Each number is 500 + 50 x the weight over its row's rms, rounded and kept within 0 to 999. Layers, rows and columns count from 0. Numbers have three digits each. The size before them is the row's rms in percent of the matrix's.

# q: layer 5 attention query, 160x160, rms 0.113, rows 0-27,32-58,64-90,96-122,128-154, columns 80-159
# k: layer 5 attention key, 32x160, rms 0.118, rows 0-26, columns 80-159
q0 115:489561496547525484495488438410576521481536610533510512435507475518478473456538457557464480436518443576544492578506426471482514533457587505458536614455554497459492525462550559483493514477473483487580490419479472468522478545549558433560491432
q32 090:496598463507457522498443568522607424629467610540539513516467440407555504437395486432462582445506417483501438512450479515420491516495524518525631570498570564396532454494509494369563456511542512481492463477409545478475408557533537508498458451
q64 096:436602513543451476492473446453588511580545568503465482481510477485546462440438433485444487476533470499520574600462403543436563541529559482442594535433582531473523453507485428407444526485518479451586485455384440521497590501507488457502499481
q96 104:479558486527453423469501474401553476473473599530515463469433444491532419469532468443413430493539516562544439473435397505495457572510483446457483523391551465485561540552444499498525468475557471531603502510463435450482490561558558518479536404
q128 107:533516471553516422513461473396507474520472621495508458559498497474535530556513462458458472467476505655450460489485416483437554527557525507446536529467574452471482486510477438471485483493521601495535550533408491485509514496542506487505473479
k0 107:499458527443499555504572407402549475521530599496529449530474578479448546510445545468462400416556434532546516513528558482386499552494545537468545447486536502456472518403452468537518496463494422517394497435495597464454483515524458486500545446
q1 117:504527529501480378455449520435473559480535460445464443539553531516531472548602538459388491478522420535495430422475447517544530492519539469427495489551425608487443516479364486487516535538516611500510509450543421503449589555487570589459501417
q33 084:567444499442448399453441471496376459530475524559476469521598563539515524552431566512504547464473503508490461472394506484470540486573603499467528430565482535475400583506490572482484499587451585437479488378576496506561489419573634486513487514
q65 094:546517573534436366441487441517428566498463392508416468458568480505537425537501512394541454524536483520479474401428420525512583426519542501476542468480455463539504494489410437505486571520535595465496464478505440473517579515503609543526574406
q97 107:448401448665460387458487510528461563540455451460484390484508440497508438423545562399469458455577537559465440504471475534514574565481500490453511443511463455440450464511422435530562565515509547497476523478574478578481572517449554541492592497
q129 086:552460524496457422455452544487448559502539482497466505488582527414582496536526582471444433392571503562483465418445471450527484486485511504413538448531419508545465488491496421482535539566529516512486506498462468533577562504515614534451495503
k1 100:529492456580450471514473473454492532578508463520467544434503505592481488436471473505396495490514587567488477503609368403430579426562487512491494509570443489544457484539553484524600568479463567505482565485416398540475548505469626537544453508
q2 109:482512554472419537539451532571517515506444458501497525492528511462539499477457408531408538526472480513469512520567546531526577549456508491560456466484442490545637503514548578464495502418524585470486513638445384513553462438472498497464443440
q34 088:441501584468417542485425513526499488463464526475489517495530485436636455458429419517487569492481488487528455486511482495548595484407488419533518528518502552398537501487527532502477423483479541498598489616475426505441508471504585435474406398
q66 086:467499490407368500510524510598503473477464464544487533465571451570531483530465356479541556412515557491521478491527525560471506523393428466568540560444525483454465470441553573476464448562545492444465493548457412522534482492551527452574452566
q98 097:585485527537446555545480589545405485550485423554486456660574460472535521534432447508475456536475507439477539525537471546468565418415438448566542451495470508467539502561488523437454406531512546507469475526525396457528508444383510465464455479
q130 105:484527520562442488440470564542478539461369409493527537473521456566510531452501411563512509454532513488522439572560527572534566435395538525599407574443437434422458490457532597465480477519520473505452490452545483544486492457483532527553495484
k2 108:554581438527448605484492587493513519541481543548473480494492473439528456514578512421497510483518424483501451530507408600445510601437595475527505497517556397404510489422452510449416515502418454525538550581460552523464500593517469428526432434
q3 105:534483519510531539482506463425520602412505498525534512512483509544577616473579572407555513391556440466517544459431516573420560389499502571433453372486534540454492446532459480500505532522423537507535532454435559505486453586522579499448463552
q35 093:550566435462543509410468389432579544484468493515514425501535530592496520336455387459471576468497528551463508495533545512420480508534517444527472482592611546382409478373477504487539439466499490524494552440542555556474479547515431503542466503
q67 087:549466461402563506452509469449503511546528469498400482527668479487514515426449556525558567458638522427543479530427558372478506522518471417483470503516520475485497544475475553446493481506422505467550446414461533488512495504557506498459453435
q99 101:496550540450509562479526480427578550432595485565503456538499556528574581507529532509584504454504445485474610410515538496443527378547509487517407463511537422476509508433481431495570437446450589550481539461503508505465533521526573513435455554
q131 099:566607519538567536458468451505518496422505446527406546416546577565526557447486549503456543520630465466483543539420593508421529531534491592535496510518583429462474403472410512455447508521464549567468424476477466490490471529565485508519487542
k3 101:673391523445510452499474469393476467456481506482488429569521521470516493487544588467493477467595420539515502454485590549489514505472527542491477525540403555445564496592545421495510486438456560459416468488445489477550474521536440502467431476
q4 115:534511389511574430528446393432522561508579547460460585472569537565469454518426467501439424541539460553554404514483530529454539544456470447466479433490523483443389560444523420533508538477541476484500536450432550459576556497575405498601549468
q36 085:589533515461456504585334464398566501427556434485448505495526523556472517569432456440425548498511482521468532497484564398446560556467472483352467455517467553514432464509522434625452508494527493468483509526474484497584513515440525538486517479
q68 095:486543539396533455512556504449556546462620504550422565497523460496532474615458475556484523411506456474503531513488499500491465515567484492544382421494488456497446545551454459532496570538512545546494445486461434479533485511526534559533469367
q100 109:556569440533553451535494398433624590547558544472515565554534458504545438540383386501390543552565513518453447526467539495479572523508549497454550458469444459472441554477496417408493526516513493450512481508491537432585539501532453545562524462
q132 106:534505545465553591387538479463495496451628562489466634410537516537504484630421511577432394563483496512522436491380496500537437514479453534535467430525470543523449476472468420574488541554535561516508491531518590551561550535556462520560526502
k4 096:498491526457569443588417535509516518479536407547468506568523420584483494573463498503434585497450417552575383490508523441424543535477596512485447461522517465461473461535444455578454549486503539507592545545449466550549502493619489542467562467
q5 122:492501524469498453629373511453523540514513469465496449541472454542521463508448438499510482502579545562390324484566477538447580492516574553479430491470578549520468509517496432401484428569454463487514561508449512438507588508517471476549526531
q37 089:428431515441507470491493507465457582600565487605509521525445417506539477465451593519493511436514451448524411544543456566469543491501528557514492525470517464529548530502439417404474443568502421523495580475447531524495500520521600497550533582
q69 092:470468497459542449603486514471611545544466519543479369627466487540483445506435459494457572496483477556498416462519438591502562478503524526492515525550568538429580470589487420392492444491391453498541579484532559473523470483479525423545577575
q101 097:486485526397491533620432498391494510577491497440520433524456518517480384492464420441439484517523474508506428435626525550492541511472508505479512458501524468483468497389474509490473449559528546457483590471444421456499586473478439494527446554
q133 098:444535550445492567589514506424541468598568555460387449602465444563559395520567445512494496464560493501486371454600496521431593467547564500515472488478515540400503506504473538451498493560515491516507541534493467454422465500504476452508562445
k5 104:472524519559499578451531460458539498527479462457496402499451535536461579569578539486587518430523515460494443439413542587399513469529477549471502466469475608431463551481507427545609428563454501497451446492421511510486558578505435456567517450
q6 116:552451532587479494560482546508548512471479514470517528559411566512623514517521504520548426447376439551437518533457533530449520471486502477558436568468507514427553534430415486519509521488500544456457540485535511422465517523560402497464492554
q38 087:454516505529513536592542561477581482468488564413504544516490513457493533555449532486500407546477466500504589455545449494534440490506520579544491547508504506538505546516472469476527552498443507531467514535517533392482447562520429466411525408
q70 093:484559596491516507590569584470530473515556556530558434543441475498544450457557572495508388507495393560472555471463525468526503501514503524622434540530491478495514542496380473495541499421545577474497441533490423496495503524483391539393428513
q102 106:377491506564511526555487548445548456533521575516600451517464455495499494477551432458518418481452489560536553523539540440462534458461508610512471562490544499407532495522400496546455543479442518495456546417448541475495515600531453504423491511
q134 101:461506555552441567585493607490505500400479536431548399518504538543519482542480495484554401477451439470584499506557510581504423477431453569578515579484515532444524522431383516569464561480466475461448517444507597500485533646498464582426407528
k6 106:410442502422521421571520517611492505490534553357566497511550603550583471563544578498506441565475499512477552474453554424592545474501482521490567517488470437420550507544482470557477512557504516458509457472517389523511493484506433568565464626
q7 122:549545474480566482509469537468466541384512452451459502474446442459554541548417462438415622442455430475473567487563561525471577512447551419557544460484524522538575502491504475483480437504456495550528403504459475448505469457480489485547536434
q39 091:428493430564511526515445531513454483418530509498545545541552463440573536501417513512517520499547464394512500477477502483578487516385603485565552441422508494571590558531473563476511497479481541470490520510478576465460391579447488551455540494
q71 094:473516420516536447440492547434516568443542467465572532532535380438530478481453457448469519467469526543532482534493487464571531506432508450475464481402534447600633493566440473476546452518500506506461528554358523430463510504483468546539542388
q103 099:445521384524567499463506464532482534453617495515546478414472413497531470477495395504513552457607507577465514493534508553522588577450504513485473521376524464527570492480530502414460524440462473572455366598447490434531545534586511489584568486
q135 109:454568487518465493510485544524520550516478520468560556531504432420555562548522488569493570488576478473480481526520544494446542571519487416546529393493500527523617494478530513488464416472475558501509500585419482382497472472501486461516493535
k7 105:450546495478527545498543481477537453496471460414495629512485504502490530474485372470586490529459408457598437503496505512535544452464537573546446538449386505564561535540466425437465450522516467532426602653499587518504511558482453554508477430
q8 121:514549528523538468550495538434562486469482431520494499454474542593360506480451473541460441460472440519464565480460527527477464485414472523513485447544497523480518521545515680601532520527513593475417511467444473564508510502388465422496502524
q40 092:543428452493430522492579486428490496430451432576425497479440598437377483465448553493498438466441517539518591459495422491485441447459500447548571522513460506539486526530564628529481503542572532426440428411522549519467502488484515531507524520
q72 090:481449513485581461566504500405520472553534433484446497540553462554402539444502523525482521510511472499452555551481367518485467450441459530483393445535523493595461512514520588580516436542507640530439477533496429628505474407412455447528559576
q104 104:495503525553436446499493513497568426579565510495407527540502516511354580520454499519514482480551447512439605529452415507418400434490525559477426480613475485529531528537504596623506542447510585490401489460527486495537500477429487570533457575
q136 115:460497415515500416591523482486480470501471494443446502487538569569430541524513536624557448407484514542440527427510470498499402471456467455500449473535597467534502453494500554580448514499520552506467506462526491473469412510441503539535456470
k8 100:495479547506441578576446470513540505507510519454482542450519451563515506490563513494522487501522516483570462414473419464398509521469576468441475479486569560499541452529481570509573541457536587505518540455555514479595413492469541522517470472
q9 104:475508435513548483525589505525466458537454419547426552516558516525466501454511508473491557488552567471583442497504466452480576469616461569473548467578460431491635446437436484460521538402514518512517451601487547482556453461520550476545486492
q41 091:498401510577432518419549450346465562473486525531523500565477471548489483494518510499484470456469515469630483529467447587497505500598455562533447466487459373500542484521487554505440630499594528457532433399516522532574393566489561411494487602
q73 101:461498487561490461425537445461429527472540510575436487463445609536447523467496473487557489507511671500519523470454479572567536490622409517472516511606412402514612452514400491464446535519506479542449537517504469487543443507492545511463473474
q105 099:549487458444493518400515523444529415365480477518434552591478533526466520505526486526420581526550482479603516571436486522534526513613436509460506520544486493421535425499480498493377534415474464489421447492516427479526477451506539492480486445
q137 109:495490512493487575440719491473511444481544494491399458563473505427482552498596485517477482515537518489559480519416455543558499524603450547496484445491489458442528508552484460503455528509479420525589512548473459518541490580442566471437492567
k9 104:494617488525483519413541502456452521534407486495498469483455495574456506539536502491505548532504570513523521485481470531534445518632436429503534455500496483475532521460472523465503475499530588475463604526470473455576396484509492484398534395
q10 103:494474458471438506497510472520504574514444498572528478577561642507507447489520485499484468528464463486574544517500539456563553556435433450495467441533453405540485520429503553479384524421518553494454462496563464537496458569530578495479482449
q42 096:519507478460451502547482495496451482534527443564513486543583508530565419486454470548407534447510423519534559473437492530504454491532445455462444554432457496460458495486480561585493545421646468510477453526551448560581540594570481523465517494
q74 094:503535561490477558553573468526469648488403520524473554534594492523551483527459486490463511505495486513545557526435534468373446470449423448549491583512461537477505437477552541592400467390565540374429463540520475541552439533521525519506556432
q106 100:459471511432454587488436555472486573486445501582609484486491531514482480503468495459481562484439525509508469452496534483462558560479433376600496495444499522440489456435492609431454598430562455443491471504465436625477484451568484526495378590
q138 110:434525602485473537456540540578507561546450477566545571531504546460461509539444589539423495493429476546583599476495499500457522563581502412494567577555564530489459486475543524471387447472474481478499495554539518544577491482508547477491542465
k10 097:489419520552531535460466481479454564511457465537499467532545612638441486555381469449464459453516512413515499576464505606463514557440514406501546543494438539452497598510483463476471503378605556489446518450472556509459493541575502525422527576
q11 111:584494526482493588454425543481391516519479502488456574395493430576438423547520453561580601495571533487515442463562532535505440568525518631432545457433440488481453487485467537576443486535434511460564506543470543474419443478572524401597470571
q43 085:506487559525501518515522549486371504530497564513424489490558397460470487469552525443526506602528488547604424480508525468517485538447426587452443584454427428510505513534486523405395557526418495499442531526474467493400510556501458418460423535
q75 097:565535524590492567520453533567427539463439457480504584430539516506471420543502512541504544499541529443502381468511613492480408547479483557510531497424502416530499503449472519506401612487466533524503569522457516463403506584515430451525500538
q107 095:530502449480455486548449567459449493526543557494444495488549461571383460522482467584584529508515536487438472502594550514460499476606470571401576490465471456469546469400455510524498514524486525490539606439554526533459454478578458428545470617
q139 114:501461479531528514470435474509444430478588496404386482429598502559519455559407497455578507514507555501580478520495519511463512533475532534463478497522419506400509471492534564492474501401430486494506540579476550533481525596506548400549459578
k11 097:515519502463466465434529518543465425501435520402432456467374585503539461462405513595524473556577526441466513516424476514537483433479578535533546503466385517599474516476437485394389452542547416525523423475462518481572464519502459475536492487
q12 117:468594444504483487479544490563526486481533638407511505468501462532543455431533481589545427443589532544468445558468465516536522438441523547512518527443484479495508422471481509514632454463508451487568454542461461571446438533477508483530520436
q44 094:481580536492540472554518492498543424536506523441538525538393488483506543453571470520544490512522544531498467379556407484522447456470513510565479499460469452468539463583440504518569469611485558487541499506459443514468425482441505466478457464
q76 098:557514504447505572552454465518496460416436522374535478429458464452493545440473560529469548418508487538544488486567560529527435467439570573593611501534503437488570448478443448517613499486529517464466530471519434536465380482378499570454495441
q108 101:549466489466498529490425563419491529467455489442550503496430487545603550495506513552546519449503510537410461567454545576545459516450544525546563503478429411559480482450407541489577532560548419462505475559562479526390497471443503422457523496
q140 103:507533485459479544422463487526494470516589577466489472527490523467626503426455541420424533437527584602505505466462517513510551431471559478460492542569558491513516448522490473571569421584415472449486552621542480524499487477432502509495500523
k12 103:546469528550523539448480540547486544492561530372522464482545487407447537476488388477538517481446533496616520533515563577472495457534494482570552505469555503574552467451546500552477502581450490493405446550504488368506536555492540514487512400
q13 108:524552489481409545551460470511491488498585499484441510547552500441504452415485570441523477500575439466532437430449530564575500499460529543469468497490494503569437548561406521573420504472574589485522476483501636549558499463630430551558421447
q45 089:519533490498494543544453450485475446534587469542527532512535469551565554489428427545642535482495463344541463573466417509495501472448455543446456484443377567593462513602443481507431434557476453479464524440389560496517525484557477477501436420
q77 099:532488497440460501524448364509482495517540494585539511480556494507478534470442498458515597493562497411528519554509613489479482447488486480527452513421445515589447477529462550537422467535480577588497522541550478599480446581498478486496371450
q109 097:620491521483488461499429430528496500474548457519455489533495482520490580500425530518479459493499531447524450415548515607522419494434512461497482482531532587497493545580418536525483498502592539529569472482476611560545543508560496446513448481
q141 107:627533608540463552516476402460480541531423513579469417497463483519483554411536472481525559511522423532501398524509530526530453437461472511464490473431458594628436594553526535502384488502515499614580504474538520488482516501551455528553426495
k13 097:572515472468519533505416457478509548452503435506496535536475545432576528449549548465456525547558421469503460500475514513556481499406479495477474464582585517594504483516508472489459384583497517540468585448361563527420544594566426486506531479
q14 111:448443523589492507540454512389489593466478457606433464498529471502470540515490449528511523443437545587540545566366563502437491511492486429448512439497436474568571492552480414418472499472508425484423484526400516412557497543581464488484517561
q46 099:530477543558434580541458556375487645523447474506430495487583587448504501488527507500478477464546524641530603470462473514464543500446479548501497552418489438470501538467505407547433547428589441531491497412424546505519500528601471554526552536
q78 088:498435479465471562487468466459548554453534556570444483453552477512446493531439481492527559419549508666518559459482690505469454463471453448438549541443396438518455525557496444541508525515527506454478515551386527467627499495594505539544481484
q110 100:455464517534469459518552505482531561493474557515482477567569545570553566509388435496447457430510484562480525569446580503411521488428525470425486496514529553562503544541466477527509439457491549559431502511320485518534441508546493493510589464
q142 106:522491468464484549460513498495431614531547552539511517458550601555537498458472407485617578476535493507451543488503593521452479488418425475408550491504380418506540538505577520518482507480503492552464551543418499447505463388573500543554472511
k14 106:544490453455487475500483530566460600476455508504509483528536540565497535624509496490429618476522520576580552545447572456475463552482542424447495539543354607453523559581551417532470436462595527499471441480534434525554489467593515487481542516
q15 102:529397442521438497578480448570393446403535528498531529530603561524425450556475466617524507499574489421616481543546533510476480507526557403412501500480471526518479421569528538503480480525535482544591496477435506535503555540467511477472555596
q47 088:504429535548505407693483570512474474455568578570541518472615589474455555586556433569461508487534574469487494448601522503550506498423508406456530438559595526539556470486548525494434484546555590474551499469487469578417479495447527537427519543
q79 100:440427507532500427647418497430581525479605586495529523518549558515490503539488397577516472444472493522501487497502571550461507487532557447506524498502432568509513464544586512517479449442495460464665473441496484572521479475456498494503569570
q111 104:461391459559534511530462436522451451453540475446510535550477537592479472559453533630497487447583450483557514535553477488505511563537550482422575526485472527523463459503435543527463469540467484556559519518574471473531494552544490472475562582
q143 101:475376450558465534584489458539529475388599479558460505541566526522387520555513468526515434520508479473520479550495488556530448479488460407396508560553515518514443368517589535574520439556620466533540506402560504548444508470482518577434503518
k15 105:482527490564540473532468452525532507478521465478496571518561492473486493562456472542540589418423523490505457541562466423485475485486497418475532524557461568539447488463517518443483475455589512454535472537423498526498476527530554407465487537
q16 118:515476536470502479410528439444557437444409499493527588446478425529526466489424512530586558489447497530490625557467464444497525535507485437514502584528490469499540464537553544669485479440453428495475591479529591467502570437558575511541497529
q48 078:557533456509515435401541512457461459495439525504576601456545437578565475536471502521411507509504390514495467502479572470581528443470515453568460574548454479492491507470472442597492461437532442528446537467450484514496578405534486547517538485
q80 095:593495498424488504435503454414555490431416525509470565511513504491506544599495616551490503494377431485527586505476538406616530490539485468556525521587482601524529499485456569493535510474452443537476517425467522469552534500483555532478489504
q112 108:497448549473547491510580489394560434538500560536535603499474430472557433458461484545553496502411478535563526523460532450502459405452455463476530537536481508504564449489420572526453530523498383457456645417493508544548566535514520528589473619
q144 100:472465547457462482471485518428461416527502517476538638475525472515510391453416488460537523521439458457573558549450527401507564493561553418492522487481446542552525489558473536527481465500446380492471559416585519474530505584475534482469518506
k16 102:453493487506505571498487522521542517435570549507509623489531481423509493508464423467534558436552460453448479469389527501429527525556472475465547549513504445490566585463456511463521518509504514515491506541442553569560528418430609435565412449
q17 121:535467507489531540412484456424485535519518427527476491520551512518440557459523545432490450499456480491518490530593396484541459536489442392452591517499479439626489502477546429462575436444317468487521587462500571548495579420535535555499462487
q49 083:560504475519577576477438400567494470462524512602501433511562535524494645434555543497482350522526509441564432497562403540525551443475539433429573441469452501535490602469545497488547435494465479486472526516435522465450587541483564534471436462
q81 095:537477465524517602548477504452588554485526381487491460521503514480495548479520525431461452454389578489554457518450443487569448499453459429542434489428550497520530551531416524509559477446416591532571511465424487493457615497542444524442461494
q113 103:448408421481519499426538453489484482480539422566574481495525526476521603442559483390457492548494484550493503517523457522495475510505432476415485503507473512607505532453555477512491475500387513614436588505543531512495569532584525597422455488
q145 108:551408473544456648461405445416500461450561519510554446544497506496453471531517621435523462562457538507561537521533394523554480556527463448569500493461420510590494509485553474544589522456369470517567576584510526564462495458530550529427487517
k17 090:478548509570567508403495504510510584627603525379577498556480499507446520529568543406486500503559452496504476461457515459439451389504569494530539499478360462531480514483457498419533507548440519482499456453530425530499511506567565576475524518
q18 112:518475531432552484455469496529490507532437514508569427463555501482533447494552551447565434566553454454470438572575510460500546551474545529575496502559479493548524567412533529529535444432476589573500438452582563566392451465569501561482465537
q50 084:540502536399487513520484482543553489554516480455528409522534452474509505495517449498626453577506435486495396489481555528564512523558551476485446472539473553521475516556569558558606427494390524458525455495531440531442531411600446495496478499
q82 096:465450537393511465484499462535534487537458461482464521518393494408514470498502449504503385443650554470472434452481602468463534563491495524575559479473558479525466571429550465443482430479408553487518373460553469492422504504601493565503455568
q114 097:519445498439510466449569512469565548510593518460552487560577603433514459584508472532526471547479403505513509497573487535462509470515608522531537461547471446435437505535528585498515405383459553534466510396514497453498525435548532546418498476
q146 095:440444480487447513447467435476514436613507467457563414510478546514570543557449509472584456485583442441459453498497490437563517582533503502508589478585533510480455551476393592510554437485421570528446401434500563555414467494544510523478424606
k18 103:528501437428497476554431531569560469543476495496537519565517463518409481467493511520517520620526472475554483461472479491576420538493529543555488461469477585487478461427617496522522338490431471519548431404516529592507592505423533498531508528
q19 102:521481469488435493505478480391507513488466579475491443482503536461483528523423498479515535463504538470498482491597638466470493481592571462568537475631463539473515493444515592588463488532489501446564455399481591553523463405584495548425418458
q51 080:564458501564473507542449479449461569590460552502510367540570525510479426507415515429472467444552545472510489532575515494433488376515550472442530531514547541503465546477547390478485462428491518493520422473510547512501499474542613510533442478
q83 105:566497444587472452491466459389497509505426535530562498517539512590439504478428513484530481527483508420534453523497576504475563481599502454577551456604540468434592552458532478570414524454510456472560512451443516402511509500565484543437499525
q115 097:607435418515368498490413481436600470484491482515551420497441522543503497519455524509524514513619585428534462573473547499479531487565570456577493485552474478464500507503522443523484415508511473436513500465552548484524527552505508411466474441
q147 098:541454415569435542562505479408512506419478489470502402509569476484483465450531501491505478506500529508477499477581518506450442543464550484677533439558535483435556496575514406537444482468581564422495496498474538500477593539560519490420482533
k19 093:541479472555454480650490453407533559480531488527529445415493501562516583445467544480511573489558511522484450515470537479561536549545589406475456585611462486482487410476536506411570509518493528459378450506506511504538491563552465532469545539
q20 104:507531482445522438559473452498528469549437638497460405498500542470497458599459472457557559389548542492553596443520548483503493530571429479527469491519565394561470510567425443544570483520497425487547551420424518561543527481362503518489463534
q52 097:487501471526478513545376448406511424470559504492435469549475502585441553569419562448469636499535480464571522544509513438541582551537463522501475534509386548518446553548474552461561544508551492488489520477510472524581487483456528548485454448
q84 092:523556510470407430591488420407516559521457491519525454520584461486538516515466457549424552430476571496517507545476516514506559509526469604514485469495443444509539486589405373494569487457508501435528524446436427550521542532502459523491489469
q116 098:510484489522565491496501519532505413455520648471467454486497553523532517605531548474471599431515510553479491497540549524479440525551426597536419519498494436418476548522437469536485495553520520497485532499515501457484490470490475455556437597
q148 117:492515518462461575532410481559506455439543532493576452428514489513430555478535500593480547408421547458526530582490526478634513526561503426524427553468479521537451470523423475481553489542526438416527491471449488453591528512426473574561400502
k20 096:476513480462495466478491624581505611576542424565538478597454464490547539486465543463402628457575566526462484537543553481535482472628455542501486497537467428447531528531459419456599477516576494483527524477555632509473465543474416482524481485
q21 110:454531498445441461571539508574448522517504595394470490634461534549573514529547472496510520501474474553564563510480512461539450486577478466527443430519404488432478480499535468457499559600628499469569503503465401504579440461522479581531492437
q53 086:505454522536507536547555501465444543470480564504525395477495548611477533467521488489482456559551536565575535508465546439500494522514423471431415487570401544514444534507584513605486513532581582605525477446467476605474578450476435431455493496
q85 088:480527461485471486542500514507504510542494564433455357487557530538460529548532575549517466503507632608636441441475511419579440531524408391461510467534454502416459493396497459590493543474498428487543439397531475584535515390476493517485440467
q117 106:392510520421446364491401470567439537558464568447466459525533511570466392539545411516539453596502539575607464447514487500498491462576478419476466442435421528518541521485540503555459488569554465435540501544524459560523515501497491525437529356
q149 112:516446467500467434536553457569455491583412578488431466458480492645528506413500465472585453536530569539606596528430461416557523461445506474516568534486353469508483485468480483516478508536513425435507495429453477462447480495490487489536488456
k21 105:451540494563433463450490502570451436522488539485506592532528497500574446520492442487505546454517529472473423575512551470541466441502500547430447494552483468517506516498539483489468509449507537530560432530463449585536518535500552552462392538
q22 127:533518456499471548468557513463427592514474468496449506476586410569565560584445528492530518546432507482491504436535482503481456553454557548531572548555466485530474529428605528487397466458547456502540501488559463520533434491467498449502541435
q54 093:438542479521504493482440479534447405520596519476514428429579547452464568535473563489540534551501449501432509462438518370476439511538484569552567571484432522516456452468493439475411398586535498544490486568566534459559439511530484474432473409
q86 092:612467482502493514517525523520426464511546478511537468480530564520509618560500578482618504486467464441494505432519456381526498494461506542483585537508396481501499485496434478502520428508551507521536462480546515575589459504407512448467480467
q118 102:581500490441479607424529559460499494559545560557542422498505483536516505554601520455479511624483569484549570403582473509482471525538485544514448501499500420490459554480503499488453460529607429507470518508586447582512422509401483466486497527
q150 095:462473468482507554583477554448456443549540526531484574466516562481444543561544607554489502529418600529495451485491584404523507480517531481489462490468439499465496464507532470488381446453492610536531458508476481532540432506569446454405538486
k22 103:447481489453451443529567471402549434542509448476510455493495563468478583541521462501594509534585506408581548501501679491459550555439466514461533462600483555466506417450422431513481583517490484383451399496526564479502464542479417509440535508
q23 106:433474428481537524531639479461478523436429434548522514510468528536509460543468465469436530548460486503569404523482465538513518538609529440540517506529588457437497485467555539461521412471399526526570437519537509440517444483559461484338507415
q55 089:480472586504473532593564556457531489422471522515509551451434473524484482530533488471452545494436563496483461438578546539506556477542517537458521494475479451409398486531462515476474568567452453461525555556571451405488454505546438440392546479
q87 094:481484564451474493559530514430518463439514433579497488423454504514463480426499548471467475472490516477548431487569498566486609464639490428517497471536541536440541420541557539495454415488440501537540437548458569527452397530489484489430529470
q119 086:399467511610474472534573497490466552469535550508534490545581529456488403564555448491541392496484488554455468517550495500410457522554506528439586485549583467504527425489533503510485538454469469518570461522416530519531518518525467476510527493
q151 112:451467446508580528641559512439500508430464536537479577548521491427509569477564583528504476491456527503507420544582526530460488576459460434512568481529551442477500445525581477577436484469411582501540484639600470454429368510531567531433467512
k23 100:489540523528500548530659455471495495548555532530513451506546458453441477498542453526526468533532455538529535513529456449480477517483535523557481455493552542412583496432538455448469424514485610518501504584456464535465523457435407440425555521
q24 120:530474516567628444572501435488436509537418558418456482515542597466505476546472474493503474497533473542522571535515496586403530483547593472446473519460560582602574495490537445432499549410508466549523481490528445477487541453547516458470486433
q56 086:608478507508668437451501473479448475493480579494475465501614620533572510533518505472478473497561493535454521508478553606515514498506517533546510520525505544560446515396536471549484478488559426518557485464444476515455515495547569489458499489
q88 091:490503533528516460470554462518443539521434494425426504406436609434513546471434571487459479497512487568510639499524560552462462542506583533502520520504566516566508541467594486486543488460492381552504543525532479471414547543520583471550532479
q120 098:563472581598617480545555459524475472489521539432474453522558567438514478462451408522516567514544478639526571519535472622415502506532539519481496547460564631572444548557491431503512519528583406512493463559531479512456457551572503460516501420
q152 096:521459505564566507537470474454481492517429521507523438515531553496420454495442515465479504490543481548605643538551548491489470479463549506508487579395466573572488503480482483516524432515527414507483539437524503460453519621493576437467512498
k24 101:510460495540530378483466522595501482507448499379444415552502555585522361497521422508534504546553455528491628593401530494498533471515460543428496443461459509557437432521533622481517489470524431490402487512512508510529542469567501452548505560
q25 107:522486549475548585445373512473518486452434562564533439511493516475465617484565552537593531487500504488543614569556502543424481567550495484582450495497538447472530550544434520539433540515571499532496578437524473551396466436521454445466490522
q57 091:466432493513432571488489527469560561476456535545524447470472518501410584455457598486495477403480496526559545562601422474477505548392472502525550558472521461475486470511566501557406508470596473516486528455537541576530506495508505419559557550
q89 098:476430475488588535489469532449553575493450460517526515427471507429395558502589548500570580451555564530574559553541585548425465557493479530448501497552546457503469578501375481493454482457558424493462594446494561593497434495465436418550471513
q121 102:457401526523491553528436569466500470506402545507540443475489475421444564462529412494545604540454525513531527544532557385450543521478535475525494506456473446548554486551484505552474508459589441478427482472545532594526472522489512396536477501
q153 096:570418492532536570582417560453493504419503562599607492519494536406450589537502570475604583477529532541480507503506521537396461563451547473453612467551516459529520450561472509623522529528532552434441475468432421522470484434420476483477412457
k25 097:502520537410509515580417502360522523482498496447479445544529436499509573463488465549529581496495482400537564530562455577476471431510549476475492555406477442487452596456429573532417496464529505563510433476410523511561472535539543419535452501
q26 112:462531461505439456391497459567413560627433555520483477459502491514539470532490486457433470429441536488498453458546477620393523522487565536570477590521578392529453460508516547471511463453516457510531525484415551490449534492539605537581522523
q58 095:511479485544526452407579462480460576584447485581579587533473492575531537539546475472471479406490545473405449428527483585450522492470554479551481431545594437477549503405453513418462541495569541508573571445454537513534466439508557456514483546
q90 093:551474530515540515445508488540387571537527502569534491377483569469520453488493506525437408442371602510414393486512581532463423504485544543552477514535541413467523515475427540529508581478481589517482528494387493484481531397428543485540430531
q122 087:482478528489505566472493611615519572566487547554521509461520554542462395556385535441443510451446525537508454475513505616416569473476584496477398559505519489464502514463466556409467442450451564520433539497436469529455506545387494452555592440
q154 100:431532436487476453606556476519496475562479502561482442431476555445479456527539465480441533473512527476440403485569514490504486459497502553555506553460532390458444462451496485492472556421499518613425521455498481478458474432482603497547598508
k26 105:514514483450495505438461526434502511451554491462524488442482502421429361445400569428367433540451547496538486523562459515345441517558494486576482521463530508554459484564484418466517567516427573457416487568529515580597518508559507446460501366
q27 099:536497501433501547430454570520485494470472478467500510428472538476442523441371438481532583482520487463466443647530540561451528440539512525435625470544430547517552467411562470542520505495509458422551506530517562535560435495464485476572567552